Part of a small language model's weights: 9 layers, width 128.
Each number is 128 + 24 x the weight over its row's rms, rounded and kept within 0 to 255. Layers, rows and columns count from 0. The size above them is the row's rms in percent of the matrix's.

# layer 5 attention query, 128x128, rms 0.088, rows 109-127, columns 0-127
size [ 88  97  88  95  94 114 113 118  95  96 110 106 106  86  99 111 109 101 107]
[[112 111 106 119 176 136  96 145 112 183  85 173 141 133 119 132 118 165 149 138 135 124 137 116 139 133 129 120 149 153 145 119 170 140 113 131  97  87 108  97 150 114 124 133 121 144 142 100 128 129 126 129 134 153 105  98 134  98 142 126  64 151 101 123 145 138 131  95 154  89 131 126 142 140 134 118 125 177  92 126 119  88 106 137  92 128 130 119 119 109 102  97 101 167 121 182 131  68 109 122 148 103  77 108 153 138 141 101  86 137 148 137 140 125 133 122  99  72  83 160 116 111 137 116 133  81 122 116]
 [ 94 159  95 126 173 143  98 136 136 152 118 135  99 146  99 113  96 135 173 151 142 134 126 101 111 154 102 116 150 135  95 130 142 176 115 166  78  80 101 109 147 109 127 114 121 138 167 110 145 117 136 141 126 166 122 149 102  88 143 124 123 125  66 109 108 137 164 173 142 127 156 123 149 107 138 102 154 124 165 152  86 131 119 101 119 163 122  90 101 114 121 128 124 116 168 121 134 127 136 117 163 166  85 127 136 115 137 162 101 111  98 124  92 142 127 109 116 128 112 137  82 106 158 131 146  97 114  95]
 [112 105  77 119 187 138  97 131 123 116  87 139 124 127 118 136 122 129  94 122 103 165 139 101 111 129  88 159 106 107 155 118 102 134 114 139  85 131 101 140 150 103 143 134 115 103 100  77 135 133 127 126 138 121 124 145 149  87 102 110 132 148 113 111 107 106 123 132 144 134 161 158 140 101 113 191 116 153 174 121  94 123 125  94 136 131 145 153 136  66 104 116 127 161 144 126 161 155 174 107 159 153 136 167 132  89 150 166 124 149 134 123  82 179 134  93 130 133 135 147 129 139 145 123 118  95  99 120]
 [135 135 110 143 120 158 122 162 140 122 136 129 168 100 122  88  92 165 157 129 121 167 155 174 132 133 153 127 128 126 156 143 119 145 138  97 156 121  93 113 126 151 137 126 105  98 155 120 123 134 103  97 161 160 132 104 155 175 110 136 122 142 117 132 123 157 111 111  51 121 123 123 148 129 122 104 102 123 130 131 173 116 125 166 107 175 133 100 128 120 145 127 117 127 108  94 119  97 118 157 115  80 153 134 122 124 103 146 172 102 128 128 155  64 110 142 152 101 156 165 182 104 114 102 169 133 110 133]
 [114 144 126 188 107 138 202 143 126  64 132 124 112 119 142 158 114 171 117 157 159 117 100 160  98 121  94 126 128 134 104 152 115 133 145 128 143 151 136 154 124 163 107 120 116 128 153 127 150 124 120 138  95 117 130 173 131 138 144 112 130 105 137 115  95 113 125 148 150 158 103  96 143 169 116  89 174  67 112 119  95 159 135 142 164  97 162 106 111 142 147 135 153  78 136 122 121 169 120 137 121 142 155 123 145 110 111 124 108 156 136 114  99 134  92 137 101 191 102 112 137 122 147 127 116 137 133 134]
 [ 80 116 111 141 133 132 111 153 123 143 115 103 165 139 144 153 139 125 142  93 189 118 120 142 175 162  98  97 148 179 140 107 105 144 118 127 137  93 136  97 111 106 127 157 117 124 115 127 131 120 160 126 157 144  81 139 105 132 156 123 122 167 117 121 123 130 144 165  76 118 133 126 158 134 166 150 139  83 147 119  85 128 150 128 109 131 145  75 123 116 151 124  91 118 127 173  95 130 107  92 109  87  87 139 101 157 152 169 138 128  99 140  92 161 151 123 160 156 148 154 144 154 115 131 135 133 119 154]
 [156 103 128  96 116 100 128 108 102 150 135 100 118 148 125 153 140 102 103 100 157 130 106 120 144 139 145 147 120  93 155 116 146 139  92 129 136 155 145 124 110 135 125 135 174 170  96 126 124 167 126 140 138  76 142 120 118 121 124 113 116 125 135 158 163 122 120 136 134 132 125 173  53 123 131 199 107 121 125 139 176 113 111 127 130 133 132 122 166 122  80  92 131 141  69 150 114 124 132  80 111 125  92 153 114 185 158 146 120  95  87 143 131 147 141 133 163  76 144 129 130 125 116 104 104 126 122 130]
 [ 94 116  93 137 127 137 132 132 172 136 123 156 133 107 138 100 103 137 196  96 101 119 128 155 158 129 130 142 125 160 134 141 121 129  98 128 165 127  87 131 140 111 134  87 110 113 120 127 124 132 105 118 176 176 122 132 151 123 133 130 162 115  95 111 122 130 155 123  99 161 187 108 185 168 128 100 100 164 156  94 140 105  96 110 115 115 117 103  74 100 174 140  83 100 152 111  96 133 123 157 155 105 174 114 128 144 128 133 131 135 144 130 168 120 161 111 123 147 122 160 150 134 101 117 123 138 138 117]
 [ 96 105 142 151 114 122 132 111 127 135  99 114 115 166 142 156 131  86 110  76 119 103 118 129 103  82  97 165 101 128 115 115  91 158 120 124 131 127 158 163 138 108 157 144 135 112 116 146 122 111 128 138 129 112 145 179 159  87 120 134 135 126 134 133 142  99 152 160 150 138 137 111 150 139 125 144 121 178 127 132  66 158 113 115 122  88 138 147  77 126 157 128 147 120 149 163  89 175 122 114 151 140 136 111 132 132 140 139  84 157 126 136 121 201 136 150 117 164 120 158 119 162 100 149  96 172 149 131]
 [117 123 114 147  98 133 135 112 140 159 146  68 127 132 115 151 116 140 135  78 159 147 145 150 161 141 112 103  88 152 164 105  90 180  91 124 145 137 118 140 125 113 151 116 135 139  97 197 129 131 134  92 137 134 172 139 137 132 110 158 108 117 112 135 121 112 185 133 107 138 134 112 133 163 141  86 156 109 117 147 101 119 140 152 159 117 127 128 119 149 123 141 111 108 116 111  66 198 120 134 133 134 119 136 133 182 128 156 104 147 118 124 179 136 118  91 101 138 112 134 111 123 109 133 115 177 108 120]
 [142  96 145 151 113 157 161 115 139  81 191 154 134 130 146 125 138 134  99 113 115 117 114 178 105 133 127 119 102 161 161 113  88 101 108 116 146 213 133 144 144 171 124 136 151 146 120 152 142 184 119 110 149  94 136 142 144 149 121 124 125 117 110 122 122 116 110 146 119 137  90 150 132 136 126 112 138 136 128  89 164 156 108 103  95  87 150 128 106 145 133  94  99 127  83 143  92 143 144 109 121 144 182 114 132 155 147 135 167  88 120 136 133 124 123 110 158 145 152 162 165  95 114 141 134 146 122 121]
 [104 123 156 126  92 121 138 128 101 160 120  70  99 154 113 172 118 118 129 169 138 161 144 158 139  78 128 175 168 111  85 131 141 163 159 107 135 121 141 114 160 151 107 146 141 109 128 123 115 109 110 128 148 121 124 116 117 119 113 126 105 109 124 156 185 125 115 138 142 141 110 110 122 180 107 165 106 134 122 191 126  88 127 147 121 121 164 149 112 135 126 126 160 138 117 149 170  96 132 152 141 126  58 125  92 123 135 116  85 134 113 133 141 105 111 149 135 106 110 148 131 135  89 112  75 141 148 128]
 [149 127 144 142 107 124 156  97 141 118  96 158  86 134 127 112 116  95 132 127 120 113 107 117 152 131 122 144 113 120 138 176 119  94 163 151 154  95 168 127 111 143 139 191 175 130 104 117 144 100 110 152 114  86 159 177 149 116 127 138 147 128 134 107 134 139  85  99 151 119 158 128 108 121 115 139 125 140 163 101 156 124 124 125 134  84 122 143 161 160  56 131 135 120  93 155  98 143 156 141 117 166 144 142 146 154 157 114 118  85 107 155 141 134 122 113 109 126  95 108  76 115 120 117 144  77 160 139]
 [131 101 123 121 170 136 111 122 157 117  69 139 157 149 148 138 131 124 126 114 130 130  98 113 132 108 112 139 112 136  85 154  99 127 136 108 135 122 139 152 122 110 151 164 143  91 114  84 140 133 144 158 144 100 124 197 137  78 135  94 131 142 144 127 102 104 112 117 161 107 173  96 171  94 112 160 139 154 160  88  96 121 113 108 102  98 117 130 105  98 113 149 152 116 102 155 136 148 123 122 113 133 160 162 126  97 153 150  86 154 142 169 109 190 130 121 110 153 148 146 123 171 128 124 143 102 124 146]
 [131 140 128 135 115 146 154 116 109 149 116 143 111 130 160 165 137 135 125  93 134 155 164 108 152  82 112 101 130 140 149 135  65 126 123 161 125 117 149 123 117  80 146 189 126 153 111 166 143 106 118 154 113 153 123 116 142 139 120 119 112 127 141  96 143 141 152 131 151 113 123 122 123 142 100 125 167 147  98 178  61 109 129 140 144  91 158 120 125 159 153  71 133 145 158 170 147 146 132 141 146 133  91 108 135 130 170 124 129 179 165 109 127 161 107 143 117 122 108 134 104 172 156 129 101 124 149  86]
 [ 94 109 120 133 120 131 144 107 155 158  94 143 108 124 147 143 113 158 181  88  82  90 134 126 146 122 147 101 140 133 147 124 159 106 123  98 155  98 114 131 130  98 125 122 108 144 143 132  83 113 115 141 138  77 144 126 149 123  63 116 145 116 124 125 133 134 124 120 109 165 165 118 141 193 111 168 106 155 143  95 119 126  86 143 146 107  96 146 146  89 178 145 104 112 145 125  96 125 105 178 140 107 106 122 152 173 134 111 132 102 133 141 187 130 124 124 118 115 122 153 116 162  92 115 110 125 143 152]
 [119 149 106 106 137 111 124 155 140 115  94  73 130 140 110  75 139 153 142 131 126 130 106 113 154 135 134 107 157 104  92 141 130 150 143 112 129 133  87 114 129 125 137  73  84 130 142 118 140 104 103 153 127 123 116 118  94 143 122 136 160 153 127 125 112 127 131 175 135 143 112 116 127  95 156 121 110 130 183  93 130 136 104 106 141 188 105 147 160 121 146 172 157 132 188  72 121 132 112 200 119 126 149 112  98 104 132 182 144 114 130 110 109 127 144 128 147 159 150 120  95 150 116 132 137 155 132 161]
 [149 117 122 160 132 164 123 131 179 136 102 142 158  87 137 144 130 150 153  98 117 155 149  84  84 142 130 103 117 120 112 153 108 145 105 154 104 106 103 117  91 108 161 100 164 131 119 149 149 138 139  91 122 144 148 143 143 134 156 115 143 151 141  97 115 121 168 108 112 122 174  99 143 126 135 123 177  71 127 105 115 145 137 149  84 103 124  82  98 104 119 123 155  95 115 112 140 142  78 143 146 141 145 114 122  75 128 156 103 167 146 120 108 121 122 125 124 139 113 149 174 130 152 104 185 117 131 106]
 [126 162 102 132 135 142 157 120 120 102  71 172 173 133 149 149 147 160 104 121 113 145 145 144 143 127 115  93 119 126 150 119  87 151 129 117 140 149 108 134 145 120 170 120 105 124  81 133 110 100 153 146 124 145 123 148 119 161 114 109 151  98 140 131  83 125 123 118 143 118 155 118 130 131 116 115 139 153 101  86  96 103  86 164 162 139 149  94 149 131 177 136 145 180 175 129 153 160 133 164 109 152 179 148 169 118  84 135 103 139 153  87 128  97 145 121  89 118 136 142 141 141  98 131 116  99 122 146]]